Each number is 128 + 24 x the weight over the matrix's rms, rounded and kept within 0 to 255. Layers, rows and columns count from 0.

# layer 7 MLP down, 320x1280, rms 0.0745, rows 93-292, columns 1056-1087
[[131 130  96 187 108 134 129 102 194 148 111 136 122 105 154 123 174  98 131 142 108  80 129 187 182 106 141 162  90  91 127  78]
 [146 140  99 122  94 122 122 126 116 115 126 126 143 123 132 126  95 130 137 144 130 168 110 124 139 168 164 146 164 152 124 174]
 [120 124 108 124 126 133 119  96 107 109 158 118 139 139 156 158 115 169 121 126 103 145 101 109 107 183 103  85 104 112 133 129]
 [120 135 117 164 153 108 116 146 120 123 166 134 102 157 144 107 154 167 105 140 137 133 171 129 146 107 104 164 103 117 130 142]
 [166 122 153 192 154 147 126 150 126 153 144 137 111 129 186 119 130  81 135 116 146 168  99 168 136 139  82 135 147 139 128 147]
 [ 70 136 110  85  92 156 115 122  98 142 121 128 122  98 123 138 161  97 117  82 178  82 136  93 136 125 123 126  96 120 134 129]
 [165 129 138  66 136  90 135 154 127 162  99 130 127 141 113 147 120 159 165 126 147 124 152 163 147 139 108 137 150 116 125 103]
 [102 125 113 108 116 118 123 127 101 121 156 146 128 103 143  84 130 115 145  94 103  86 113 141 136 132 121 119 110 166 127  90]
 [126 124 127  84 160 133 118 131 139 119 116 131 159 117 131 148 163  99 140 165 123 121 133 139  96 194 130 123 136  87 130 201]
 [103 130 141 186 131 137 138  80 141 121 136 140 146 128 139 165 122  91 129 159 114 135  76 146 127 150 136 157 125  86 117 152]
 [ 96 128 132 140 159 123 124 148 127 163  88 126  96 137 126 138 106 119 136 119  96 119 115 143 104 134 112  91 179 119 137  98]
 [ 80 129 100 115 131 131 133 109 111 145 108 133  67 137 129 147 143 136 103 102  88 130 121 118  81 129  96 146 104 164 133 107]
 [142 133 144 109 126  78 157 103 134 100  76 120 194 132 122 110 142 136 123 139 118 116 151  73 117 185 115 148 123 114 127  88]
 [139 133 158  79 126 119 157 112 138 155 146 121 121 152 143 115 125 107 141 125  99 151 130 132 124 171 168 124  80 140 131 105]
 [135 123 131 164 159 149 122 126 141 109  93 130 159 123  95 121  82 113 128 133 116 160 108 137 107 136 109 101 134 143 134 117]
 [ 88 131 109 120 114 116 135  99  80 107 115 130 165 141 105 118 150 127  99 107 136 110 121 162 151 150 154 101 158 133 129 146]
 [111 123 159 123 108 129 107 136 146 125  96 128 173 126 156 149 130 112 131 144 154 166 158 147 130  87  95 116 138  80 118 111]
 [108 129 120  92 134 173 131 107 165 115  78 119 126  98 142  64 142 136 109 129 129 106 130 154 106 106 116 115 126  32 123 122]
 [114 143  94 137 156 165 121 139 197 106 150 134 162 134 157 141 131 153 123  90  89 139 135 131 110 108 115 138 140 209 133  90]
 [127 125 102 114 174 113  97 137  92 110  76 119 135 148 120 118  93 102 150 108  90 137 128 117 114 127  79 152 162 116 138 139]
 [147 125 113 153 121 124 123 136 127 142 154 118 123 145 121 133 132 134 164 150 131 128 116 132 127 132 117 161 126 132 139 113]
 [100 137 135 103 165 118 119 117 110 160 112 131 154 157 172 130 109 135 123 132 120 139 162 126 112 111 119 118 176 114 126 111]
 [119 138 133 101  98 118 136 151  99 144 141 128 120  97 158 148 148 129 160 123 120  79 122  90 133 139 101 124 103 118 112 100]
 [164 126  97 149 116 113 125 103 133 170 143 126 112 146 130 125 149  92 127 122 112 130 104 118 125 111 157 120 150 110 134 102]
 [171 124 140 120 155 136 134  82 145 172 124 130 123 141 120 184 163 107 130 136  90 149 147 135 176 116 156 149 110 119 124 147]
 [137 122  90 106 116 107 123 102  80 104 116 134 144 110 120 142 140  93 132 137  77 121  55 100 129 112 160 159 102 144 126 156]
 [159 119 148 130 128 106 154 137 136  94 172 126 156 158 134 176 114 142 127 161 152 142 131 110 157 118 134 170 152 136 126 152]
 [151 109 144 108  88 133 112 147 167 138 116 123 165 116 176 133 143 144 133 148 133  94 143 126  98 114 103 126 112 133 123 174]
 [ 86 128 131 174  83 141 125 123  76 110 140 120 117 100 164 129 128 133  78 124 174  84 147  86 129  87 134 113 105 153 124 100]
 [152 139 126 128 120  81 124 161  67 132 173 130 157  93 116 128 166 101 118  99 102 126 113 159 139 133 149 164 125 115 131 135]
 [ 90 126 109  72  83 134 138 125 111 170  82 121 141 102 137  83 124 114 136 153  98 133 172 134 131 163 163 135 127 112 142 157]
 [173 134 118 152 151  96 116 123 134 120 130 134 131 158 143 114 125 127 144  66 153 104 108 194 123 165 147 122 131 180 135 186]
 [ 88 135  65 130  82  73 113 132 121 149 101 121 145 133 128 188 111 144 126 117 106 130 162 116 117 122 121  91 124 121 134 110]
 [140 135 118 172 165  85 104 136 109 161 172 118 151 143 116 110 120 128  95 155 150 134 101 121 126 141 103 138 141  93 125 105]
 [120 136 126 124 151 159 121 130 103 121 140 124 132 148 107 137 116 111 110 157 142 148 159 115 143 105 151 142 113 137 127 139]
 [119 110 137 160 112 169 120 141 148 141 115 129 135 128 164 139 150  84 151 154 119 121 127 120 154 122 112 122 153 132 130  99]
 [117 128 121 145  95  99 129 164 157 174 131 134 130  99 104  88 147 114 117 142  67  83 165 116 105 103 139 133 125 140 127 131]
 [ 83 133 146 142 169 144 123 164 162 118  93 123 106 169  93 109 163 155 141 110 107 116 151  92 128 148 201 134 166 114 132  79]
 [145 133 125 129 108 139 110 123 116 124 145 135 116  97 134 160 107 141 131 121 132 138  72 118 156  96 146 194 128 133 131 109]
 [147 139 109 141 122 130 130 118 173 117 143 133  88 133 131 140 105 133 152 121 162 119 101 139 121  76 129 124 145 146 131  84]
 [105 128  97 132 156 136 115 129 177 113 104 129 122 134  99 135 126 127 149 153 124 146 126 119 117 112 153 132 166  81 124  91]
 [116 128 127 132  97 108 138 114 136 162 135 132 130 105  69 135 159 110 145 142 101 108 120 118  95 108 129 139 122 116 129 148]
 [113 131 154 194 111 159 123  91 146 131 138 116 158  56 142 142 131 135 111 139  89 111 125 118 162 113 119 126 105 102 119 148]
 [121 118 114 116 159 112 120 131 117 130 149 121 126  98  90 152 149 131 104 126 153 127 120 113  82  98  97 131 112 113 121 156]
 [156 131 113  97 127 169 117 132 175 121 165 134 140 124 142 149 131 131 117 166 148 106  88 151 157 153 150 110  95 139 130 179]
 [146 118 153 149 123 112 116 128  98 154 123 127 123 106 120 118  84 134 127 123  89 102 131 149 102 123  99 102 122  84 133 143]
 [121 124  98 107 140 122 124  60  64  93 131 122 134 137 103 210 126 135  97 164 165 103 142 130 132 133 146 117 144 152 127 177]
 [144 130 148 126 103  79 147 111 134 172  98 128 136 144 134 136 114 103 125 187 134 156 109 171  88 141 144 133 106 147 134 116]
 [103 123 133 139 161 142 122 107  91 113 100 130  95 134 159 140 155 101  94 123 161 130 157 125  94 181 134  92 157 126 131 147]
 [128 123 155 134 159  98 124 129 123 141  92 127 139 117 130 120  93 100  88 168 167 130 132 101 120 128  95 175 152  99 125 127]
 [135 141  90 161 104 180 124 139 165 163 173 132 117 141 137 125  81 109 124  94 137 133 131 166 164 110 153  85 150 160 126 113]
 [140 123  90 172 129 142 154  72 159 122 150 121 115 114 162 179 157  78 141 129 145  90  58 149 112 165 144 124 105 180 128 159]
 [109 133 108 134 101 123 134  92  89  56 126 127 137 139 144 112 127  75 148  62  94 160  90 144 149 131 101 148 107 151 119 137]
 [149 122 112 145 133 151 125 127 144 122 121 117 139 162 125 100 109 125 167 143 123  83 150 152  96 169 120 190 120 122 132 111]
 [105 136  33 139 141 141 129 134 119 134 130 123 143 156 167 182 113 131 115 103 126  99  85 141 116  90 161 157 186 148 126 105]
 [158 126 140 149 145 130 121 159 116 139 148 131 114 107 138 138 166 174 137 114 153 131 147 103 132  91 143 175 180  82 136 130]
 [140 123 120 122 116 160 118 139 183 129 145 127  87 124 138 167  84 178 147  89 119 175  98 136 123 119 130 158 175 172 125 119]
 [130 130 109 128  99 119 145 160 108 161 131 142 144 143 124 136 119 169 104 120 167  78 146 154 110 119 114 164  82  75 120  78]
 [160 130 123 127  92 110 145 155 164 110 146 145 134 151 133 116 115 147 133 109 151 158 138 152 127 176 157 172 132 138 125 152]
 [144 123 138 126 130  94 135 185 143 159 202 127 149 123 152 115 128 146 140 138 168 117 128 135 139 136 158  75 143 105 127 146]
 [122 116 153 154 122 141 117 116 140  85 118 131 108 164 166  90 141 139 103 105 139 143 124 165 115 146  97 141 115 150 134  77]
 [105 139 130  79 104 113 142 116  98 131 146 144  96 131 107 121 163 109 169 126 112 156 147 143 125 114 114  93 110 125 129 111]
 [108 125 149 157  76 150 117 159 139 156 138 138 125 130 161 164 114 156  88 158 132 135 110 164 146  90 127 139 143 130 128 103]
 [118 121 120 103 122 156 105 154 158 147 118 129 155  99 133 146  68 106 112 119 129 157 133 108 131  80 142 157 121 169 128 160]
 [111 132 131 106 130 135 138 184  91  74  97 122 122  90 152 130 123 120 128 154 135 146 109 103 123 103 124 123 109 143 122 102]
 [121 128 135 127 106  62 138 118 130 123 167 118 131 130 132 113 119 117 139 134 111 126 108 121 106 113 100 171 124  92 117 119]
 [130 127 123 130 166 114 133  80 179 157 119 133 168 142 112 127 125  85 140 163 124 151 105 127 145 188 145 121 105 120 129 176]
 [108 144 151  74 123 142 141 106 142 108 157 139 113 154 128  89 113  89 123 139 124  99 104 152 114 107 119  91  71 181 127 107]
 [126 116  80 130 101 140 117 105 106 114 105 124 137 127 134 148  93 120 128 109 163  99 131 107 141 195 119 119 129 120 126 128]
 [184 140 112 138 130 111 117 133  84 158 146 140 141 103 109 126 107 115 123 159 136 151 153 128 149 155 183 171 134 110 126  98]
 [131 122 112 112 122  65 131 112 137  86 112 130 143 139 106  46 160 147 123 138 162  95 145 147 118 192 123  91 130  90 122 175]
 [149 123 125 130 149 162 147 149 122 146 137 138 129  76  69 137 142 151 120 157  88 138 105  96 103 136 140 135 116 117 133  87]
 [118 122 184 148  95  98 127 104 169 145 106 133 132 152 112 118  99 107 147 143 149  91 149 132 147 104 142 147 108 143 127 162]
 [ 85 125 134 141 158 168 127 129 138 173 120 126 152 104  93 102  97 122 152 120 165 155 112 105 162 130 121 169 120 140 123 132]
 [136 131 145 145 135 128 124 136 124 137 184 125 106 117 153 135 126 134 148 104 124  93 163 116 147 141 133 181 150  71 128  77]
 [151 118 158 132 166 143 124 138 123 146 138 128  93 127 151 145 156 123 130  97 107 108 136 137 127  90 131  99 184 103 129 129]
 [146 118 106 131 173  84 142 145 140 124 126 111  90 118 140 109 144 159 162  80 149 174 158 122 110 123 100  77 124 102 124 127]
 [131 130 133 121 145 124 103 113  95 114 128 127 153 106  85  73 117 144 101 109  83 112 109 105  91  88 155 134 131 114 130 192]
 [117 128  69 132 146 124 127 106 118 153 141 126 133 121 101 103  86 108  99 106 172 109  97 115 155 175 146 144 159 106 118 110]
 [ 97 117 179 137 149 161 133 160 124 116 101 125 127 148 159 146  95 142 157 152 120 149 113 173 149 150 111 192 115 153 129 147]
 [180 133 139 127 136 139 129 129  57 160 150 129 159 143 126 135 137  94 127 132 159 113 206 154  99 150 154 138 127 153 122 130]
 [123 134 112 161 127 101 126 141 157 118 107 122 170 148 156 110 102 201 127 184  80  89 106 133 153 129 172 125 150 164 135 111]
 [ 86 138 108 141 142 143 141 157 106 142 140 135 148 129  90 219 136 137 125 147 135 151 120 119 128  89 112 127 104 158 132 107]
 [108 132 117 128 111 155 143 120 106 105 102 123  82 166 115 145 135 115 152  92 108 171 101 143 128 135 128  77 115 184 132  94]
 [120 138  64 160 127 128 115 122 128 107 145 122 123  77 128 130 140 130 127 171 185 113 135 151 112 130 115 109 120 138 133  76]
 [104 122 131 154 134 155 115 163 108 120 104 136 154  84 111 143 131 122 106 114 139  97 120  78 105 114 164 121 154 173 130 110]
 [130 132 137 113 125 117 105 137 126 144 110 128 123 162 154 102 145 173 130 106  60 145 154 143 112 120 135 129 125 128 131 116]
 [178 130 119 172 163 135 117 143 134 150  78 130 108 145 171 150 137 118  51 111 122 110 111 132 107 108 151 150 114 165 118 109]
 [136 116 127 140 146 122 131 137 145  97 130 128 101 129 150 142 109 151 111 164  99  95 137 158 151 111 149 171 119  90 133 148]
 [101 133 115 144 128  96 128 124 149  92 142 116  93 174 128 108 111 133 134 110 125 100 101 154  90 122 163 134 123 136 127 123]
 [103 134  81  97 154 135 126  94 127 127 132 126 137 156 121 129 124 116 172 117 136 152  97 133 119 129 174 117 128 133 128 129]
 [105 125 127 165 160 163 111 131 104 129 116 116 108 146 119 122 114 150 106 120 121 136  92 111 133 158 143 105 135 102 122 169]
 [ 98 121 118 119 173 126 151 137 146 131 110 126 114 175 142 141  60 143  30  99 137 111 130 125  98  86 123 131 140 116 120  80]
 [148 128  91 110 151  95 116  97 125 143 165 129 128 112 128 121 126 163  82 127 108 136 185 134 125 155 152 109 176 100 133 114]
 [122 118 138 114  91 148 135 117  97 141 137 134 157 117 151 121 125 115 163 127 116 132 137 122 101 143 101 132 141 126 123  74]
 [158 125  99 135 125 118 130 113 121 134 116 127 167 182 135  96 118 149 145 102  95 137 153 113 105 190 150 128 135 109 123 100]
 [160 135 131 126 130 123 132 161 117 169 153 135  94 110 123 114 134 108 186 112  82  97 163 129 148 138 109 142  99 141 127 126]
 [105 128 120 123 176 135 126 126 121 101 147 134 120  90 114 157 164 147  80 163 108 170 128 122 130 145  87 102 143 131 143 188]
 [158 133 100 136 123 104 143 130  88 112 121 136 125 150 148 129 163 114 153 120 124 157 114 141 131 118 119 121 137 121 128  95]
 [ 91 116 149 186 136 119 126 137 124 151 108 131 117 103 116 124 143 126 147 141  92 126 171 109  92 118 133 174 100 124 131 131]
 [157 129 126 154 144 113 129 169 104 134 160 131 156 100  47 114 173 144 147 176 110 106 107 126  94 150 149 111 135 115 131 159]
 [155 132 161 112 134  94 132 106 144 142  99 121 128 118 148 135 125 143 169 167 113 133 133 129 153 152 153 185 117 108 135 105]
 [126 125 137 110 163 172 144  57 124 111 154 134 137 135 148  86 135 109 143 141  96 135 139 165 109  78 150 110 128 144 128  58]
 [140 138 125 143 138  84 130 150 110 122 165 132 139 127 113  99 152 155 102 117 145 156 137  89 159  99 125  95 176 148 125  81]
 [118 124 130 146 113 129 132  89 122  65 126 132 151 132 151 131 142  87 129 114 116 135 160  92 110 138 114 153 136 122 129 139]
 [137 129 123 157 134 142 131 129 127  90 131 122 100 103 104 112 141 159 118 127 110 149 148 118 109 132 128 118 144  87 130 107]
 [103 126  95 142 105  92 116 127 126 107 168 122 116 139 118 185 125 162 118 151  74  86 160 115  60 153 133 130 160 138 120  76]
 [146 125 105 146  98 146 133 128  59 109 133 132 109 150  99 127 142  95 122 144  93 131 119 111 107 148 134 143 106 129 119 117]
 [156 130  99 111 119 135 148 150 133 113 157 135 141 124 144 142 156 146 112 171  64 134  94 135 134 118 117 119 114 136 126 115]
 [116 128 108 117  88 136 125 137 115 129 104 127  89  91 149  96 150 105 130 130 136 154 127 136 134 127 150 153 123 117 131 114]
 [ 83 118 138 101 114  75 118 126 165 116 154 129 103 132 125 124 153 104 132 149 168 152 145 127 115 124 110 136 151 109 140 158]
 [153 125 130 112 117 109 127 116 104 109 118 120 115 138 141 118 158 147 112 131 134 136 112 121 178 123 143 124 149 106 144 139]
 [164 130 120 179 116 116 111 155 102 137  88 138 132 142 158 180 118 149 110 164 145 156 164 157  98 131 132 160 167 147 125 140]
 [149 120 108  99 134 119 130 161 108 140 135 131 177 100 131 104 139 181 157 125 139 141 142  85 139 144 105 128 103  99 135 174]
 [151 119 101 109 126 149 119 155 110 103 160 134 169 154 104 146 104 137 162 125 103 133 152 148 109 132 116 107 104 143 127 104]
 [109 127 136 104 121 173 137 107 132 133 119 119 117 109 156 169  51 105 129  99 177 149 174 111 140  98  94 159 133 125 128 123]
 [127 131 116 107 125 171 145 116 107 110 158 129 150  99 145 125 128 108 147 100 143 127 104 161 120 100 152  95 152 142 130 144]
 [126 139 149  77  75 177 125 109 128 148 163 127 147 121 143  71 153 129 126 101  92 116 113 137 141 142 113 127 140 139 137 125]
 [133 133 171 134 128 142 142 174 146 121 148 126 126 137  96  67 154 129 151 103 124 108 152 119 152 165 144 116 125 152 124 147]
 [ 88 119  57 107 131 141 122 135 173  96  99 126 156  80 154 126 130 162  93 139 146 124 112 112 146 174 110 129 121 114 127 182]
 [ 98 133 138 139 109 140 141  89 131 120 196 136 158 116 114  98 144  81 123  98 167 107 122 168 126 139  81 126 118 128 130 146]
 [108 127 158 137  95 129 170 182 118 131 144 126 132  87 139 135 123 166 117 138 119 156  95 152 149 133 124 139 113  75 124 113]
 [162 129 158 126 140 157 160 110 139 153 129 142 149 143 121  93 117 136 140 103 131 124 124  96 139 167 140 144 137  90 120 133]
 [149 120 141 108 116 126 127 145 116 121 106 126 122 135  89 144 114 175 151 139  81 154 114 154 132 169 162 125 115 112 130 153]
 [ 99 114 111 140 178 110 141 130 124 114 102 120 105 124  81  95 142 150 143 144  97 130 102 158  85 163 121 109 103 130 121 121]
 [ 98 131 117 130 110  98 149 164 132 134 122 131 124 107 138 126  98 169 105 131 127 131 107 151 122 110 121 112 118 131 121 104]
 [ 99 121 120 129 127 115 123 147 128 150 113 125 140 151  97 102 149 115 144 107 151 130 122 145 133 187 137 151 101 138 124 145]
 [190 142 150 137 121 197 145  90  98 170 122 131 150 110  82 121 162 116 109 119 154 135 152 195 132 157 112 172 126 154 131 109]
 [130 146 133 140 103 113 113 152 115 129 119 129 159 101 105  99 109 140 142 154  75 148 134  66 101 145 128 146 123 121 122 134]
 [158 129 127 154 138  93 125 147 127 143  93 119 119 109 137 157 107 114 113  88 120 137 150 146 104 107 116  91 144 136 118  70]
 [119 145 102  73 117 105 122 106 112 134 106 128  90 151 121 115 168  74 149  95 169 121 109  93 130 179 154 118 143 176 137 113]
 [112 130 124 104  76  89 128  87 113 121 131 132  91 161 117 131 131 121 153 112  94 111 157 125 129 166 149 127 131 136 132 111]
 [134 136 142 124 104 130 129 140 188 165 121 123 137 122 176 145 156 148 152  98 104 125 121 155 150 143 139 119 133 118 130 152]
 [156 135 138  94 101 112 132 123 129 117 163 129 183 130 103  96 101 132 140 121  63 119 102 117 140  98 141 115 153 190 133 153]
 [145 124 146 133 179 132 124 119 109 153 193 125 157 128 114 153  77 124 146 168 148  97 141  95 128 170  95 134 120 143 129 144]
 [109 135 134  92 110 110 128 107 136 129  77 123 111 169 155 107 132 152 105  81 141 167 141 107 111  83 131 150 139  92 127 166]
 [139 124 130  95 137 124 115 102 141 135 103 133 151 122 114 143 108  88  82 148 144 115  87  81  84 127 116 176 129 138 127 113]
 [134 126 104 173 133 152 132 185 113 130  97 120 164 117 156 131 161 177 120 155 146 149 118 145 115 109 178 133 104 139 128 146]
 [129 126  91 141 150 146 117 157 124 135  63 133 122 129 144 123  84 131 106 174 134 128 112 149 143 112 130 147 142 114 129 141]
 [181 147 133 157 104 151 124 176  94 175 124 123 165 120 136 164 152 171 100 146 154 117 109 168 171 121 123 128  96 138 119 144]
 [110 122 143 117 107 163 124 120  81 102 192 119 126 162 104 132 149 106 153 122 124 123 118 122  84 111 130  84 100 134 124 135]
 [147 121 121 101 145 144 139 156  89 118 110 137 145 139 100 137  89 110 136 113 157 180 108 127 135 145 130  62 103 124 131 116]
 [135 129 128 184 118 100 130 163 132 146 169 136 128 122 130 118 127 141 173 118 112 141 128 159 144 120 165  98 137 125 122 127]
 [133 122 156 132 131 153 135 132 159 104 155 132 117 155 176 121 147 128 115 173 105 108 167 103 137 136 115 155  94 145 133  97]
 [153 136 119 140 104 140 135 119 147 165 136 127  95 171  75 127  48 154 141  74 117 119  85 149 131 145 132 122 142 116 127 101]
 [175 130  76  84 123 123 127 112 103 129 125 126 139 128 114 132 137  89 155  98 172 106 137 109 142 138 161 120 120 196 139 121]
 [166 119 119 138 112 165 132 103 152 124  83 123 110 157 137 139 161 131 120 129 157 106 131  96 102  80 181 115 153 126 120 142]
 [107 120 143 167 134 131 146 157 177 148 117 134  92 119 137 155 136 166 122 105 106  84 130 135 132 146 155 134 122  62 120  96]
 [173 113 177 167 119 106 127 141 111  84 155 118  94 144 123 137 121 119 118 136 116 119 147 102 104 118 114 189 112  96 144 124]
 [134 131 134 104 139 104 135 168 125 121 123 133 114  99 114 136 113 144 134 142 113 122 159 136 126  99 120 147 104 151 135 114]
 [106 133 131  95 154 157 113 101 126 150 131 117  84 119 136 148 144  85 120  96 112 124 154 140 116 126 153 133  95 108 124 138]
 [127 131 137 129 123 156 124 113 136  99 138 114 105 143 113 123 132 105 148 171 100 156 146 119 129  86 128 159 148 122 126 120]
 [134 126 113 126  94 150 131 163  98  97 146 132 120 104 102 146 117 137 150 161 166 167 161  96 136 126 123 119 153 107 135 120]
 [148 123 150 121 114 145 144 129  99 169 150 121 109 109 108 128  99 187 146 146 123 131 152 144 156 117 156 160 141 131 123 128]
 [160 137 136 160 122 130 141  61 145 128 132 132 101 124  95 132  78 101 147 145 147 121  89 113 121 124 120 160 118 122 127 134]
 [149 129 151  96 115 105 118 135 116 105 111 131 135 123 131 130 143 124 134 115 102 120 148 123 122 165 145 189 101 136 128 133]
 [111 124 111 131 125  93 132 123 123 150 128 130 146 160 125 161 116 107 152 107 147 155 108 158 142 121 147 134 133 148 128 170]
 [121 114 124 140  76 119 122 134 179 117 105 120 113 133  99 118 130 148 143 166 178 103 119 121 104 132 130  89 109 136 131 115]
 [161 132 120 114 134 140 119 103  91 146 162 133 139 196 133 102 143  93 161 154 165 122 128 114  94 152 138 122 118 155 128 173]
 [174 124  98 176 140 135 126 138 170 136 124 137 130  79 163  64  83  92 157  53 160  78 108 152 128  99 179 172 165 176 132 131]
 [121 117 100 100 125 168 120 156  83 125 152 125  97 161 166 135 142 123  98 140 151 106 133  95 112 145 119 151 133 116 124 126]
 [140 127 146 133 144 131 110 147 124 140 111 116 150 112 139 136 109 121 121  98 143 119 140 120  96 152 132 138 132  70 131 109]
 [132 130  70 133 110 116 129 163 118 206 130 126 122 130 126 148 141 154 139 124 104 117 139 114 111 139  67 109 146 190 127 141]
 [ 83 126 122 153  57 136 122 127 105 110 133 127 110 109 147 114 159 114 169 151 118 130 115 154 158 150 152 142 139 146 122 118]
 [109 120 181 152 126 136 139 121 169 165 115 126  93 164 178 181 131 102 167 141 129 169 125 125 146 144 138 168 132 151 138 124]
 [150 111 162 154 162 104 125 111 160 143 109 136 105 145 141 143 128 153 129  95 106 156 113 107 125 157 116 101 116 129 131 141]
 [131 129 134 108 120 102 133 146 138 123  92 136 120 170 115 137 119 132 179 142 131 110 129 119 164 116 119 166 121 138 125 108]
 [108 126 104 118 125  65 145 160 142 135 169 146 128  93 162 117 118 107 132 104 137 137 121  72 167  84 151 129 102 152 126 121]
 [ 94 133 124 137 122 116 129 132 129 109 146 124 171  92 133  98 112 131 143 122 136 110 121  93 142 133 141  80 165 103 132 140]
 [119 127 133 115 119 113 128 104 108 115 115 133 130 138 109 158 118 154 126 117 133 164 131 111 145 150 111 131 112 179 122  82]
 [ 86 130 134 108  39 148 127 121 127 151 127 122 133 135 133 132 116 118 118 103 132 151 105 162 162  96 107 114 134 134 123 113]
 [196 146  90  97 164 154 144 118  81 155  75 119 142 149  98 119 143 181 119 143  76 128 135 129 110 100 105 132  83 121 124 123]
 [153 129 157 141 166 108 113 132 157 132 103 121 130  87 165 132 141  90 126 138 156 155 166  97 124  96 128 111 146 165 128 131]
 [129 113 128 111 109 135 141 116 141 139 156 128  94  99 188 108 108 122 122 158 126 119 175 105 138 106 176 108 104 155 136 107]
 [158 123 100 125 125 100 126 119  76 150 115 129 123 126  92 148 136 141 123 159 130 105 123  99 151 134 141 167 112 141 127 114]
 [150 142 144 153  97 136 143 129 135 162 165 126 144 138 125 131 112 168 119 118 155 107 116 149 138 179 123 147 135 137 122 123]
 [139 130 163 113 109 173 124 109  87 104 106 126 163  93  89 112 101 120 129 109 131 119 133 126 109 129 128  81  94 128 128 141]
 [153 137 122 159 162 127 133 117 156 106 101 128 128 156 131 124 112 119 133 132 102 163 147 134 109 181 134 116 127 177 137  93]
 [125 126 111 102 104 133 121 118 150 121 100 122 131 166 179 172 119 112 139 176 127 124 130  82 132  98 101  83 123 104 131 131]
 [157 137 160 143 117 166 125 118 131 129 141 134 157 134 110 107 127 135 140 136 128  95 142 151 127 123 121 124 166 143 127  97]
 [145 130 130 132 105 107 121 174 111 127 122 134 134 139 100  98 150 120 106 166 105 104 107 127  96 138 138 126  81 135 122 140]
 [135 108 135  80 154 113 125 153 134 163 125 129 115 129 107  92 108 129 191 153 130 150 145 196 115 118 118 114 115  89 121  95]
 [125 128 139 109 139  80 127 132 151 143  99 133 137 109 142 119 100 104 148 152 150 150  97 113 121 144 141 130 154 168 125  81]
 [117 124  74 156 139 103 108 123 112 138  84 128 145 133  76  81  82 179 163 161 121 146 107 129  94 186  75 123 148 129 123 180]
 [139 141 112 112  87 152 125 111 116 126 159 127 154 133 170 156 103 144 135 135 154 159 117 110 128 146 163 133 124 104 132 148]
 [106 106 154  85 213 124 125 179 117 142 123 132 114 107 164 107 120 152 114  81 126 150 147 147 138 108 160 132 131 100 131 137]
 [136 142 145 102  85 139 147 103 148 122 179 131 183 108 153  93  86 123 127  61  62 123 135 177 155  96 158  74 148 153 123 149]
 [159 138 135 118  84 131 146 108 117 126 151 140 126 132 181 161 116 144  80 140 123 141 129 123 114 124 148 143 146 101 122 168]
 [127 126 136 133 104 112 135 128 119 139 154 124 119 155  99 125  87 156 172 131 106 152 108 151 159 128 124 115 113 108 137 107]
 [172 134 109 117 104 136 122 152 146 143  77 126 134 148 161 173  92 157 131 139 158 147 137 105 106 144  99 116 151 162 132 102]
 [154 118 131 122  76 136 128 139 143 111 152 123 108 129 160 119  84 103 166 110 130 147 140 159 127  81 121 154 117 150 136 103]
 [143 129 171 120 105 167 130 139 113 142 134 125  93 145 149 148 149 125 120 125 116 126 106 104 101 137 189 147 153 154 122 111]
 [ 80 135 109 122 128 171 106 149 139 130 128 136 142 140 148 121 105 123 118 138 159 115 132 126 157 102  76 139 106 153 135 149]
 [129 122 165 129 152 150 122 123 109 101 153 126 123 150 134 118 123 156 121  93 154 150 112 103  92 168 137  89 170 137 127 112]
 [127 127 130 131 125 141 123 117 182 137 146 134 112 105 132 128 154  60  78 136 158 109 109 147 110 120 186 171 190 134 126  75]
 [ 99 123 120 113 111  89 122 135 118 112 150 130  73 113 121 111  97 102  95 128 137 160 176 109  95 105 123 148 184  65 129 161]
 [101 128 136 122 142 137 110 162 118 115 139 135 113 132  90 148 122 144 144  98  80 134 150  82 132 110 115 125 119 123 131 147]
 [ 92 127 137 118  90 146 126 116 116  96 154 135 129 142 133 124 126 156 141  76 161 103 165 150 100 177 139  82 161 125 134 126]
 [124 131 114 132  80 127 113 137 117 164 140 132 152 116 123 122 145 128 144  60 164 119 146 145 131 130  88 119 173 174 130 127]
 [144 130 116 177 128 104 141  98 153 167 123 140 126 116 121 128 128 109 146 136 121 111 114 133 128 142  97 135 128 151 124 104]]